Part of a small language model's weights.
Architecture: RMSNorm before each block, rotary positions, no biases in attention or MLP, untied embeddings.
Training: a variant of Muon for these matrices, 110M tokens, 6739 steps.
Each number is 128 + 24 x the weight over its row's rms, rounded and kept within 0 to 255. Layers, rows and columns count from 0. The size above them is the row's rms in percent of the matrix's.

# layer 2 MLP down (transposed), 192x64, rms 0.286, rows 85-119, columns 0-63
size [108  91 107 101  93 108 116 106  96  91  91 112 104  92 104  94 106  91 115  81 110 102 108  92  96 101  94 100 110 111  91 115 107 101 107]
[[106 128 120 139 182 120 138 148 112 135 119 117 105 101  76 192 139 137 103 113  95 156 112 108 156 115 118 142 138 113 130 134 121 162 143  68 151 131 142 120 124 102 108 110 116 145 126 118 106 141  98  55 147 124 117 129 129 131 165  94 154 112 120 113]
 [125 121 125 142 157 116 134 115 129 122 128 142  97 174 126 159 112 114 144 153  67 130 121 118 114 139 156 137 129 148 171  96 107 145 171 106 117 106  70 135 131 120 151 106 100 115 127 160 124 114 141 144 121 138 121 129  90 180  69 103 146 134 110 167]
 [144 127 153 141 134 143 183 124 121 143 113  83 116 140  98 179  90 103 131 160 114 101  79 138 149  98 126 139 127 116 105  98 139 104 141 123 100 150 152 113 135 118 137 100 119 113 157 142 137 139 130 139 102 138 119 149 128 194  96 129 136  64 122 136]
 [138  78 137 137 122 146 114  99 158 130 116 153 109 155 121 118 144 121 181 122 160 142 120 176  97 178 110 137 114 129 150 131 126 134 187 138 123 113 121 144 123 118  95 143 132  89 124 139 158 142 150 172 140 159 101 128 144 128  91 120 133 116 183  98]
 [149 117 144 142  91  91 104 118 148  94  92 152 129 120  96 114  95  86 143 108 127 143 116 143 118  96 149 132 112 185 125 177 137 117 123 152 179 149 108 131 146 183  93 145 120 158 114 109 116 152 138 110 149 130 114 138 140 130 145 114 131 150 106  85]
 [126 135  82 108 170 158 126 112 141 130 154 127 193 110 169 131 144 128 131 120 147 145 150 126 122 116  99  76 115  95 104 116 127 130 107 186 144 131 147 114 122  95 138 137 154 136 126 112 115 150 108  91 132 153 144 183 150  88 148 138 126 158 114 116]
 [109  97 102 117  98 145 151 154 128 167 105 142 134 109 145 129 136 120 122 125 171 106 180 189 131 118 113  92  86 155 100  99 130 107 117 129 107 143 108  80 107 106 117 161 145 103  86 136 124  81 141 145 118 148 132 120 155 114 145 135 118 144 141 101]
 [125 127 175 136 140 147 114  93 142 156 123 148 160 105 172  83 137 121 124 117 103 107 132 149  95  88  87  95 114 129  77 131  86 141 118 114 138  93 153 138 121 145 127 170 147  71 128 124 100 128 146 120 169 128 138 104 155 140 115 159 121 128 116 130]
 [112 125  91 118 169 103 156 156  96 136 116 131 121 132 109 139 139  93  97  90 137 110 111 143 120 111 136 175 125  70 130 143 137 158 154 130 152 121 148 134  82 182 111 147 122 112 118  89  99 120 128 142 141 150  90 146 140  78 107 126 129  97 135 101]
 [124 118 101 127 135 135 101 107 147  79 131 180 140 132 120  89 139 120 135 136 109 117 133 100 141 128 149 144 163 120  88 141 117 151 139 135 157 142 105 155 139 148 179 142 126 116  73 177 158 121 138 137 116 118 133 140 153 110 175 162 110 128 189 140]
 [ 86 127  96 111 108 133 113 121 132 184 108 137 101  73  80 112 136 110 140  99  91 116 101 144 104 124 112 109 100 132 150 113 119 118 118 157 111 130 166 133 142 147 117 129 109 105 105 125 126 121 105 129 162  75  82 146 155 144 120 141 121 171 156 151]
 [110 148 123 161 137 126 141 114 117 110 137  89 150 105 114 149  99 147 116 131 160 131 148 119 134 111 133 127 165 151 121 132 131 115 123 104 129 213 177 117 142 129 143 128 133 177 129 133 133 174 115 107 120 144 122 116 149 161 123 120 160 102 198 100]
 [127 193 149 105 136 105 136 123 121 134  95 128 136 133 147 128 147 145 166 115 150 104 116 141  63  98 142 100 100 114 108 155 128 141 131 126 141 146 140 135 184 163 103 112 149 135  80 140 112 119 148 129 158 144 136 121 173 124 150 102 111 143 100 173]
 [117 154 123 164 119  92  85 160 134 138  98 129 145  68 125  95 126 110 159 167 135 113 137 125 145 116 139  97 110 118  91 139 147 124 101 160 207 126 148 107 102 146 136  97 115  93 140 118 134  99 128 167 137 113 118 142 112 118 124 139 119 125 137  92]
 [ 97 142  97  84 114 131 118 129 121 132 160 134  88 136 174 114 147 121  93 159 141 117 123 184 112 194 101 146 135 150  91 144 154 140 102 135 109 107 173 124  89 131 159 122 136 136 137 134 149 151 153 136 144 109 121 116 121  92 101 127 130 100 109 107]
 [154 125 139 154 161  96 131 117 141 145 133 137 134 106  82 163 148 127 103 163 128 148 123 101  95 132 136 136 122 102 132  89 161 141 107 129 170  80 105 146 158 152 100 116 130 133 142 166 157 128 127 100 124 104 134 107 108 131  95  52 160 135 123 136]
 [118 107 148 119 164 137 151 137 127 131  93 133 152 148 109 140 149 111 121 110 162 127 167 116 133 138 142 125  87 101  71 153 111 103 140 119 147 102 130  77 133 131 169 107 143 133 112  97 117 169 147 107  81 176 133 128 105 108 108 149  93 170 136 146]
 [112 126 108 106 104 113 147 128  90 127 104 137 154 111 133 177 117 136 149 152 115 145  97 117 180 143 121 163 167 126 164 100 162 126 133 113 136 114  79  92 160 140 115 137 128  74  95 141 130 120 122 123 140 117 101 132  86 124 141  86  80 141 114 135]
 [161 108 151 131 141 162 124 151 113  88 121 149 130 149 121 137  98 146 145 101 142 109 130  80 125 139  96 109 120 132 149 139 109 157  63 142 155 137 153 148 113 113  93 131 100 137 134 147 188 138  92 134 121  87 137 120 167 135 100 113 109 131  83 104]
 [163 161 124  92 115 101 162  83 122 139 137 143 130 164 159 146 158 138 152 136  94 145  53 174 147  98 118 150 130 124  75 139 130  95 126  90 135 108 108 134 133 118  99 134 102  89 143 140 141 130 145 117 118 111 132 143 104 132 123 109 156 134 117 150]
 [106 148 138 119 152 122 135 115 143 129 107 119 112 127 137 133 121 106 104 116 124 149  91 104 110 145 161 122 140 100 106 150 146  97 106 154  74 148 123 150 123 102 144 121 131 125 106 116 103 145 117 108  99 161 143 120 134  90 111 201 128 211 104 104]
 [144 109  80 124 135 126 126 123  71 111  90 152 107 135 113  64 130 130 150 139 142 106 128 125 148 108 115 154 214 150 105 148 128 138 126 133 146 152 136 104 119 113 121 123 104 165 189  96 119 117 102 113 112 131  91 141 128 125 133 133 124 119 137 128]
 [124 117 153 138 121 127 163 129 146 154 167  80 102 143  99  98 146 144  73 128 118 122 133 151  95 121 134 150 155 117 123 134 113 128 126 102 109  88 102 107 160  92 123 100 187  96 134 140 120 133 138 136 103 131 146 141 139 143  87 135  91  77 121  96]
 [132 102 116 118 125 148 138 116 105 105 149  95  92 166 114 102 111 106 130 186 161 120 141 179 155 113  79 105 149 138 156 101 127 146 111 137 116 126 141 115 132  74 128 134  84 121 137 162 150 138 109 143 133 130  84 178 159 151 135 140 132 125 113 113]
 [125 145 103 138 110 130 134 117  96 149 134 147 117 100 144 142 141  80 151 160 185  99 130 137 141 169 126 155 157 139 115  79 147 136 118 130 150 128 109 138 160 116 143 147 100 123 154  96 197  98 126 142 139 122 166 131 132  98 142 149 151 159 116 163]
 [ 82 133 153 145  92 130 140 153 163  98  79 129 142 136 118  76 149 141  98 122 120  82 152 130 102 103 116 173 126 141 133 159 130 126 116 108 106 157 127 148 174  89 178 142  89 104 125 148 111 107 115 124  98 130 122 138 118 120 152 125 124 147 137 157]
 [172 148 161 101 120 123 113 111 169  87  93 180 129 140 112  98 105 144 131 144 138 145 172 134 129 138 128 134 146 123 152  91 146 139 126 111 103 125 116 110 157 140  93 106 137 124 115 156 120 143  99 153 134 109 124 121 145 143 104  53 149 146  78 133]
 [143 137 155  87 115 143 152 122 168 122 113 125 125 100  89 121 145 128 123 115 137 142 122 102 140  97 104 179 153 125 152 161 124 134 122 158 121  82 134 136 150 119 136 131  88 145 160 142 108 137 103 113 135 118 106 147 102 146 168 163  79 176 170  91]
 [129 127 124 146 124 111 143 114 156 149 148 109 112 122  64 157  88 122 130 107 128 177  68 142 129 149 119 140 109 126 140 161 157 128 141 113 146 112 133 113 137 102 122 151 125 168  99 170 122 143  93 164  89 102 106 128 102 146 100 109 166 105 121  99]
 [126 159 140 105 110 118 127 103 129 139 114 118 144 117 158 150 154 173  80 135 123 124 126  99  86  97 167 138  94 114 102 147 101 154 131 111 130  97 102 116 126 150 105 130 131  76 149 128  82 169 120 115 140 114 151 174 119  86 115 154 126 167 113 115]
 [154  99 133 125  87  83 132 155 101 133 134 110 155 171 150 152 136  96 157 143 103 121 119 149 127 143 114 107 187 123 106 163 182 120 144 107 124 154 151 125 157 136 115 153 113 142 161 114 122 118 157 134  93 114 102 140  89 130 107 109 123  95 168 138]
 [ 89 143 164 104 151 135 144 117 125 125 142 146 148 136 135 131 104 162  86 126 126 204 162 167 109 129  97 136 166 137 150  99 132 156 115 116 101 153 160 120 133 141 116  98 105 111 160 178 127 113 126  94 125  86 139  99 103 116 133 132 149 137 139 148]
 [114  85 109  88 149 113 195 124 145 104 109 116 142 124 134  82 148 153 118 160 133 143 145 132 127 119  80 111 138 136 130 147 126 147 107 102 139 116 163 128 129  99 136 114 170 129  86 159 127 100 163 148 163 113 101 147  84 147 128 132 126 121 131 175]
 [128 105 121  97 122 116 106 150 157 121 183 149 128 167 138  56 124 150 135 133 129  99 123 130 170 120 122 126 135 150 103 124 143 129 133 131 117  58  99 105 136 130 155 142 112 127 129 120 130 105 165 169 150 113 114 161 116 141 160 152 118 130  75 113]
 [151 148 114  89 105 161  87  91 167 106 122 121 104 163  90 107 131 171 166  90 124 137 122 126  73 157 150 123 154 130 152 116 119 154 162 110 148  94 109 127 152 144 148 160 173 109 123 101 119 100 120 155 135 137 131 145 124 131 108 116 115 125 142 108]]
# layer 2 MLP gate, 192x64, rms 0.208, rows 86-120, columns 0-63
size [ 94 117 111 104  96  97 103  96  93  81 112  94  91  98 111 120 116  94  86 102 131 103 105  86 103 111 104 109 104  88 102  81 109  81  99]
[[148 139 113  66 128 140 129 163 136 120 146 164 113 109  98 136  96 106 170 128 114 148 115 123 112 135 117 132 116 147 146 138 147 111 117 145 148 168 174  99 120  89 143 108 116 135 108 114 142  68 120 161 167 108 156 170 104 130 120 176 113 154 137 126]
 [134 131 132 135 102 170  92 116 140 143 118 121 147 130 106  92  77  89 124 130 150  92 165 143  89 114 164 137 109 128 147 126 126 136 134 134 118 110 136 106 128 104 118 140 159 123 153 112  83 117 125 114 141 154 114 135 118 137 202 150 139 160 184 162]
 [136 143 137 120 147 136 131 134 120 121  54 127  99 147  80  95 102 115 128 115 136 154 109 164 119 113 147  89 169 153 153 144 169 105 150 129  89  94 120 117  94 139 103  86  99 105 128 101  90 122 130 118 145 137 118  96 112 133 121 120 140 139 147  86]
 [113  94 178 141 154 119 130  79 137 131  84 128 153 115 146 128 100 119 103  89  91 130 119  91 131 123 119 141 111 134 152 148 120 100 168 177 149 120 128 128 148 127 113 138 121 147 115 161 116 147  90 177 128 171 141 143 135  97 107 125 101  97 135  88]
 [148  88 131  91 161 168 123 101 132 138 148 164 118 120 126  92 129 132 136 122 155 158 133 115 130 103 146 129 162 162 122 143 159  85 132  88 117 111 150 105 147 149 107  50 140 145 106 134 128 117 102 141 120 108 117 127 122 135 152  99 166 112 169 106]
 [ 99 120 107 124 144 103 115 146 117 113 138  96  98 124 170 111 153 148 128 154 156  94 103 113  86 138 102 143 119  86 130 189 118 177 109 123 138 103 130 132 144 106 120 103 129 190 151 131 114 115 120 132 115  85 121 118 165 113 151 119 126  86 142 105]
 [118 131 129 123 155 118  36 147 140  87 146 128 130 131 147  88 125 128 146 147 117 143 150  79 130 123 143 130 146 118 124 113 138 136 109 133 161 106 116 116 129 168 114 118 129  95 141 132 119  91 179 121 125 101  72 102 136  82 146 126 153 120 150 143]
 [136 127 158 149 109 139 116 145 143 136  73  87 128 140 163  72 163 138 133 121 125 143 186 134 156 124 140 150 132 154 130  67 156 104 109 143 138 127 110 106 133 151 101 129 108 139 117 128 119 164 111 124 171 125 136 102 138 105 168 138 151 167  99 131]
 [135 122 130 107  93 146 121 122 162 111  80 105 145 104  83 194 134 104 156 175 150  98 174 128 125 133 135 142 100 138 167 103 142 137 106 141 120 141 153 152 110 126 145 168 137 105 124 121 149 115 105  88 123 141 156 130 164 135 150 128 123  85 141 132]
 [140 103 123 124 132 100 162 151 137 119 104 117  83 120 106 136 113  99 125  71 123 147 126 154 123 117  90 127 146  98 139 106 114 124 111 120  93 175 136 109 123 122 176 142  72 154 144 112 128 123  69  77 130 112 143 100 125 130  88 144 110 136 112 134]
 [150 137  78 104 130 121 113  92 140 139 114 107 121 164 149  70 143 110 135 111 131 102 106 131 132 125 114 140 108 116 128 155 124 134 125  99 119  84 113 133 152 120  86 127 170 101 133 120  75 151 169 171 106 129 154 107 117  85 137 157 111 158 118  94]
 [ 96 120 113 129 141 103 145 137  87  76 125 120 132 129 118 123 106 107 138 135 141 138 180 126 195 133 108 100 162  64 126 127  93 119 149 115 109 128  94 130  96  98 106 149 108 134 122 114 160 123 131 141 132 125 121  96 110 125 168 122 104  93  87 118]
 [121 139 161 146 121 143 136 152  78 137 157 116 149 122 131 152 121 125 135 143  80 100 155 118 167 115  96 145 144 111 187 115 140 107 107 133 134 141  89 129 123 117 172 107  69 105 127 133 169 164 111 157  86 129 100 142 122 123 108 114 139 126 161 113]
 [146  99 115 157 120 125 115 130 116 119 144 165 159 137 124  97 156 131 101 145 156 159 131  94 137 149 137  81 133 108 148 139  85 119 160 124 148 124 140 129  87 171 141 141  91  98 118 157 139  81 144 198 129 138 123 143 123 154 139 114 166 101 149 130]
 [170  99 114 138 123 146 107 127 168 137 130 160 146 164 118 103 105 144  81 162 121 158 132 146 138 113 132 108 145 112 133 147 122 112  92  86 121 127 109 161 115 121  95 119 131 121 123  52 124 146 117 145 106 126 157  67 146 131 155 143 159 116 154 127]
 [156  84 135  86 139 116 122 124 139 109 125 125 127 150  86 142 116 133 134 115 129 145 154 110 137 140 103 100  64 101 117 161 163  96  93  88 152  69 170 116 145 144 130 141 117 102 179 114 117 142 133 120 107 107 142 125 155 106 136 132 115 103 156 136]
 [154 109 114 107 122 120 136 123 118  72 139 145  95 156 122 111  93 171 105 152 133  99 132 153 153 146 105 135  80 140 122 140  96 129 154  87 176 101  82 149 106 141 136 131 138 155 113 109 136 115 145 141 126 164 120 130 172 156 170 112 138 139 126  94]
 [152 120 137 120 144 201 137 135 118 107  89 143 137 152  99 107 141 156 119 141 103 124 140 122 111 168 132  93 137 138 113 148 113 189 130 135 134 127 100 139 139 129  98 186 134 121 107 136 120 100 102 106 135 128 155 138  98 139 121 142 117 202 140 110]
 [129 129  98 106 154 141 110 118 134 148  95 131 125 127 142 158 155 173  94 107 109 151  76 133 131 122 102 164 130 126 173 131 131 127 127 136 143 115 181 108 102 158 169 104 119 119  97 145 112 114 170 145 148 106 110 178 119 141 123 136 160 136 183 137]
 [149 134 115 114 148 124 140 117 149 119 112 109 129 104  93 139 104 141 112  92 135 117 106 108 118 137 158 139 119  62 124 127 161 141 120 120  88 133 111 142 142 131 129 130 159  78 100 133  80 172 127  94 135 124 112  97 150 100 138 186 159 161 115  86]
 [137 108 122 139 114 110 149 159 111 129 119 133 140 123 113 114 121 134 123 113 109 180 146 129 154 125 131 141 127 129 171 133 130 142 125 114 109 107  97 127 125 147 137 138 140  99 135 158 153  93  80 130 186 164  79 117  77  81 145 125 152 189 105 157]
 [211 120 119 160 128 145 121 122 151 145 141 131 117 133 153 126 103 139 145 104 143 101  88 146 148 164 179 121 131 140 162 145 146 131  99 151  81  70 121 153 107 133 142 139 115 125 102 115 134  97 119 135  95  98 136 113 132 119 159 140 138 127 107 163]
 [102 144 109 123 111  98 129 164 164 135  97 110  60 133 115 101 152 127 119 142 136 145 144 146 123 145 137 143 124  82  90 142 134 113 177 156 162 113 152 105 126 128 107 136 136 158 147 111 152 135  88 103 108 121 172 103 112 143 149 133  89  86 110 113]
 [125 125 179 122 118  98 160 154 166 103 131 104 112  96 135 133 145 117 116 156 147 133 151 158 141  98 121 119 102  99 138 181 122 123  97 102 121 138 133 107 107 173 155 156 123 112 151 131 169 125  91 179 111 133 121 121 167 128 169 128 144  85 139 114]
 [170 132 117  82 187 150  94 142 164 156 141 139 169 134  98  75 133 103 125  83 130 139 131  87 113 137 134 122 154 141 137 110 136 152 119 144 147 100 139 168 127 110 134 167 113 114 115 156 111 116  82 142 122 116 119 141 101 131  91 132 138 143 104 138]
 [137 141 119 144 121  80 129 133 153  96 109 146 123 171  96  82 102 128 120 121 123 176 171 127 106 164 174 134 115  81 123  99 140 131 134 157 132 139 125 158 155 125 152 162 130 145 120 142  81 138  85 165 107 102 107 155 128 151 143 112 111 140 120 130]
 [136 108 144 121 167 151 143 139 192 111 103 134 136 104 106 130 115 139 139 146 130 147 141 125 115 150 164 157 113 132 183 156 140 122 107 160 165  99 168  92 139 135  89 147 124 109 189 144 132  95 137 141 143  96 109 129 138 134 143  86 109 102 142 120]
 [126  75 138 159  96 126 119  97 147 129  98 150  83 142 128 156 157 120 136 121 127 105 116  70 103 126 144 107 140 148 133 164 121 177 146 164 147 153 121 130  94 127 144 130  84 150 149  94 135 143 144 123  97  96 134 111 153 140 142 112 121 153 177 143]
 [158 105 128 103 171 161 138 140  85  94 154 117 141 116 119 158 115 128 108 120 111 119 140 126 134 147 139 160 127  86 142 113  99 124 174 152 174 106  92 123 151 106 136  95 115 154 112 118 133 114 131 115 118 123  54 152 121 109 129 133 124  95 130  75]
 [134 122 100 165  98  74 106 196 108 110 138 108 146 144 116 142 122 114  90 127 122 130 111 156 114 141  85 156 150  96 129 107 178 122 148 141 151 135 135 154 116 138 105 161 149 127 170 150 140  90 122 134 131 141 138 150 126 153 131  74 119 153 131 113]
 [126  98 103 125 139 129 144 156 143 138 144 184 123 133 106 105 118 129  91 118 118  90  96 116 137 138 174 157 136 132 110  86 105 211 105 145 120 131  91 170  99 126 134 156 131 118 151 130 109  89 121 140 100 133 127 166 148 125 118 130 107 113 144 150]
 [ 84 160 139 158 101 153 150 103 147 101 166  88 111  91 144 150  94 158 120 108 137 125 129 124 117 113 107 149  99 131 117 114 137 128 152  87 137 107 153 157 159 116  86  89  96 123 148 103 152 147 131 165 155 115 150 124 144 122  71 112 124 120 105 118]
 [142  70  79 127  88 140  92  97 131 121 148 107 126 155 120  92 101 127 144 127 127 114 112 104 162 115  95  76 147 128 168 136 163 124  94 125 141  90 141 127 114 122 131 142 104 115 144 153 145 113  77 111 122 112 143 161 136 135 161  97 126 118 162 136]
 [146  97  81 130 135 125  80 180 102 120 123 113 108 104 155 120 167 152 166 130 161 110 112 157 121  89 112 129 115 104 146 157 148 169 112 125 120 111 149 109 135 116 131 137 130  98 157 107  99 141 117 116 111 150 140 132 144 167 137 102 133  63 133 155]
 [118 127 127 148  92 116 121 136 135 138 119 103 162 127 170 126 128 146 112 158 153 153 154 164 135 141 177 129 102 113 168 115 117  99 170 110 157 106 125 151 130 172  74 121 155 132 114 104 113  93 102 141 130 154 125 154 158  83 122 148  89 112 106 112]]
# layer 2 MLP up, 192x64, rms 0.187, rows 86-120, columns 0-63
size [ 92  94 110  96 100 110  95  97  92  94 104  99  94  99 107 106 109 105  92 122 108 102 112  95  98 113 102 101 110 102 106 101  92 103  92]
[[123 128  97 114 133 121 117 149  95 134 152 157 131 158  67 138 100 100 136 153 121  98 122 118 136 140  94 123 150  81 116 164 130 136 104 118 169  77 114 116 142 102 131 158 141 132 104 101 154 114  71 125  90 114 104 112 125 111 162 135 107  87 126 114]
 [111 147 134 145  91  82 137 138 154 161 108 133 188 101 142 111 124 116 162 148  94 108 113 126 176 116 133 152  89 130 141 156 115 110 149 134 135 106 172 160 129 103 114 136 161 117 158 101 118 114 163 122 151 123 132 123 152 131 118 151 195 126 137 127]
 [118 108 160 111 136 125 127 128 119 131  43 147 118 134  65 115  94 139 129 122 143 153 100 191 117 146 135 126 138 150 132 125 147 123 167 129 142  90 100  78 115 169 133 104 118 127 132 105 117 134 163 134 153 107 109 116 139 135 111 123 147 127 157 104]
 [133  86 160 111 105  80  98 143 117 134 137 154 122  97 116 129 152 129 137 141 108 178 137  86 148 113 156 134 132 139 150 152 121 121 150 186 128 126 129 129 146 177 129 160  95  96 118 137  85 137 155 116 134 129 110 173 130 176 164 118 152 137 133 130]
 [143 109 156 106 171 178  85 113 111 113 170 129  96 147 103 133 122 131 128 141 119 128 161 168 132  94 160 130 161 115 127 159 110 124 145 100 172 118 138 104 141 138 113 121 156 116 132 155 135  96 154 134 138 121 129  93 123 129 202 125 134 130 137  87]
 [ 88  85 116  59 106 116 143 154 132 125 138 130 115 134 130 105 110  85 129 139 124 128 118 130 163  76 108  95 116 116 155  93 126 126 114 129 111 147 122 126 115 164 117 108 132 114 107  93 149 161 140 125 109 106 132  74 141  91 114 128 100  85 146  94]
 [ 95 121  91 134 112 143 112  78 150 100 141 148 144 150 122 123 128 137 127 165 108 137 115 139 120 100  63 124 147 115 145 118 128 105 124  94 126  73 131 124 115 128 137 181 116  69 156 121 122  73 132 140 105 161 153 101 112 153 103 124 123 121 118 135]
 [103 135 142 157  99 107 171 149 155 134 169 142 161 154 123 117 124 126 159 125 152 111 101  98 130 128  97 147 134 122  95 106 160  88 118 109 127 103 110  77  84 111 127 129 131  91 145 105 137 121 114 174 133 115 157 135 118  69 127 107 119  92 108 134]
 [114 161 110 129 135 110 173 115 159 128 143 151 167  98  93 158 124 100  91 126 131 121 104 153 130 148 140 131  80 125 140 130 108 139 131  66 129 121 135 159 132 113 150  96 127 125 140 131 109 117 111  79 105 154 143  88 169 123 145 170 120 111 172 107]
 [140 139 150 131 165 148 124 120  97  99 107 110 134 135 149 154 126 173 103 137 186 144 151 156 117 150 151 129 128 132  63 127 133 173 153 136 159 142 118 114 100  88 113 115 153 151 124 104 125 107 120 111 115 149 136 115 103  78 127 151 122 182 139 108]
 [135 108 148 168  75 112 132 131 169 125 131 117 168 156 158 114 121 166  95 124 112 140 139 129 153 174 148 135 136 148 132  99 125 127 122 124 121  83 176 132 181 118  93 128 138 155 120 132 121 114  95 104 153 145 110 152 141 113 159 172 149  93 140 140]
 [159 139 136 132 148 152 143 127 132 114  98 154 117 160 109 105 127 103 135 140 149 159 129 139 107 150 119  69 116 157 133 140 141 115 152 154  94 120 176 122 160 163  88 170 131 155 161 125 131  78 119 101 132 118  98 127 165 130 107  94 102 171 116 123]
 [140 122 109 114 154 123  95 112 142 145 136 152 167 105 125 100 145 133 109 113 113 128 148 123 127 157 144 113 129 133 125  71 104 141 131 110 140 132 155 129 153 114  96 120 189 135  92 139 125  91 139 133 136 180 136 143  85 164 177 115 175 128  87 101]
 [107 149 165  96 157 160  83  90 119 100 130 163 134 102 154 125 141 137 155 120 118 108 125 153  83 104 132 151 123 128 106 189 108 123 122 119 114 118 137 136 109 105 149  91 154 146 153 103 139 129 162 155 107 133 160 148 124 139 115 129 178  76 125 131]
 [118 167 127 120 134 151 158 108 104 139 141 169 153 154 120 115 152  79 135  94 166  92 122 114 139 122 139 142 142 179 146  81 121 150 137  90 178 143 171 118 152 142 106 100 137 118  87 150 115 106 153 136 139 120 113 141 123  98 111 116 121 165 134 146]
 [160 121 150 138 109 125 178 111 143 140 137 162 168 102 154 100 108 138  83 146 135  98 112 136 130  98 127 139  92 131 109 192 113 132 101  96 122 128 131 150  92 104 141 114 117 124 155 165  98 112 119  94 154 101 132 149 113  94 174 112 141 129 149 117]
 [161 114 149 145 123 115 116 150 120 109 147 138 125 139 153 142  99 188 131 119 141  94 136 120 147 160 138 126 168 169 163 100 112 128 151 141 141 109 128 117 112 146 122 175 107 126 181  70 126  80 160 154 122 169 109 127 155  96 120 113 129 118 133 124]
 [122  89 157 118 118 161 148 101 140  87 153 140 142 127  97 149 128 116 143 106 125 125 143  77 137  98 141  87 103 132  90 166 171 152 104 124 161 140  91 171 112  82 107 154 156 115 104  99 137 160 130 116 142 110 117 135 158 115 128 113 117 120 116 160]
 [ 95 121 147 127 132  93 120 100 160 141 106 137 129 129  86 159 145 125 137 125 133 141  92 118 135 117 111 140 131  82  87 126 149 136 162 152 121  61 190 110 141 138 133 127 116 143 125 132 145  93 120 130  94 114  78 171 136 147 121 126 131  82 148 111]
 [133 121  87 111 126 129 192 128 122 123  98  93 163 122 140  97 105 106 110 116 113 173 115 100 137 135 156 132 151 108 121 137 123 152 132 134  86 124 119 143 116 117 149 167 151 124  83  86  82 169 119 153 126 130 131 109 175 107 111 159 129 136 143 163]
 [157 109  94 103 179 117 101  72 130 146 133 112 104 122 152 160  87 167 136 152 129  94 124 138  90 128  76  96 133 114 123 139 123 112 101 118 130 106 162 122 103 110 137 154 121 115 143 130 127 119 125 145 121 146 178 113 132 168 137 128 111  78 156 119]
 [101 106 156 113  94  99 180 133 115 116 115  63 134 105 133 100 149 115 137 164 117 155 203 143 153 142 134 145 119 125 110 129 135 126 111 127 117 129 166 131 117  93 114  97 178 152 164 121 127 123 142 103 126 129 109 132 158 121 104 137 146 102 101 122]
 [133 170 108 159 143 122 151 121 185 114 123 106 138 166 127 134 109 125 117 120 160 162 108 118 145 149 161 106 131  81 128 133 138 111 146 123 144  54 113 128 145  82 121 101 140 162 118 136 132 134  97 120 113 148 157  83 107  77 124 114 123 118 133 113]
 [166 124  81 122  89  92  97 140 123 121 130 113 115 133  95 118 123 134 107 127 123 178 124 116 170 128 139  78 121  91 126 124 120 106 156 124 140 124 131 132 135 131 126 155 165 153 101 106 126 120 166 107 113 153 137 103 104 121 116  98 193 124 131  69]
 [127 168 142 129 149 126 128 130 129 137 129 124 106 127 136 138 138 156 136 112  79 126 129 118 115 183 110 146 137  89 117 147 140 126 116  99 144 130 116 146 165 116  73 165 145 165 134 194 124  99  81 142 162 121 161 148 156 135 156 145 115  82 118 145]
 [104  97 145 135 111 154 157  84 123 145 136 123 142  74  93 165 142 118 132 139 103 140  96 183 171  84 134  90 131 128 119 152 116  81 125 110 100 127 117 148 119 150 126 120 146 128 102  94 127 100 101 103 118 171 120 172 116 133 133 114 125 143 142 123]
 [ 98 149 163 133 122 103  95 135 135 186 141 149 106 163 137 132 138  94 148 111  87 134 154 115 107  87 126 114  93 145 107 118 162 141 145 133 143 146 144 162 123 145 141 122  73 146 105 146 139  97 108 112 132  91 160 131 154 126 108 124 103  71 130 109]
 [105 157 143 141 136 131 122  70 123 103 132 154 139 152  91 102 103 120 117 130  68 123 127 116 127 146 127 139  95 105 135 161 136  64 110 135 149  95 182 135 143 149 132 142 126 135 105 126 106 154  90 107  92 144 116 136 154 107 140 124 160  85 112 124]
 [154  71 126 162 115 145 108  84 133 121 123 125 151 114 131 135 131 147  97 146 145 125 133 161  91 134 103 140 126 107 132 146 123 136 167 102 126 138 146 150 155 139  98 105 140 170 156  94 123  98 170 116 137 144  94  93 149 129 146  54 132 141 121 154]
 [158 133  93 106 143  59 112 166  99 142 101  95 144 150 116 110 167 102  98 131 130 139 109 142 130 106 134 173 149 132 135  92  99 129 137 104 141 122 134 150  99 161 123  99 182 132 121 129 139 131 143 130 114 158 148 121 128 146 133 106 123 186 139  93]
 [118 169 134 148 138 133 126 105 129 132 122 151 178 160 152  91 128 115  99 118 136 192 165 127 143  98 126 117 102 157 118 178 136 169 115 136  80 102 126 115 101 108  98  99 143 144 121 120 114 138 150 126 141 136 161 132  89 103 117 141 121  77 134 134]
 [120 119 157 188  89 159 126 102  88 163 104 136 150 149  92 124 115 170 112 140 137 164 125 134 168 116 179 107 129 121 169 121 128 152 102 140 107 125 101 147 137 129 101 129 144 113 117 129 130 129 168 143 139 136  85 126 129 115 143 128 155 160 125  77]
 [156 136  76 123 139 114 104 144 148 134 126  93 110 128 132  99 109 139 123 105 126 124 111 146 134  93 128 105 164 126 184 138 139 107 149  99 143 103  96 104  73 162 119 151 168 108 152 113 132 132 188 127 126 164 129 141  97 137 169 153 119 142 140 110]
 [115 129 104 137 125 107 119 107 114  90 115 148 166 104 162 135 136 116 140 141 130 120 118 120 131 133  65 161  67 105  86  92 116 129 135 129 122 101 170  85 125 146 143 136 172 140 128 109 125 156 151 128 102 140 137 124  77 121 135 126 115 149  93  84]
 [125 167 174  87 143  94  95 167 149 126 169 124 116 106 107 123 161 124 147  98 130 133  97 104 119 128  80 156 153 102 136  68 142  88 117 118 140 104 122 125 146 131 141 135  86 120 143  96 138 145 115  88 137 146 121 132  96 133 142  97 123 109 142 151]]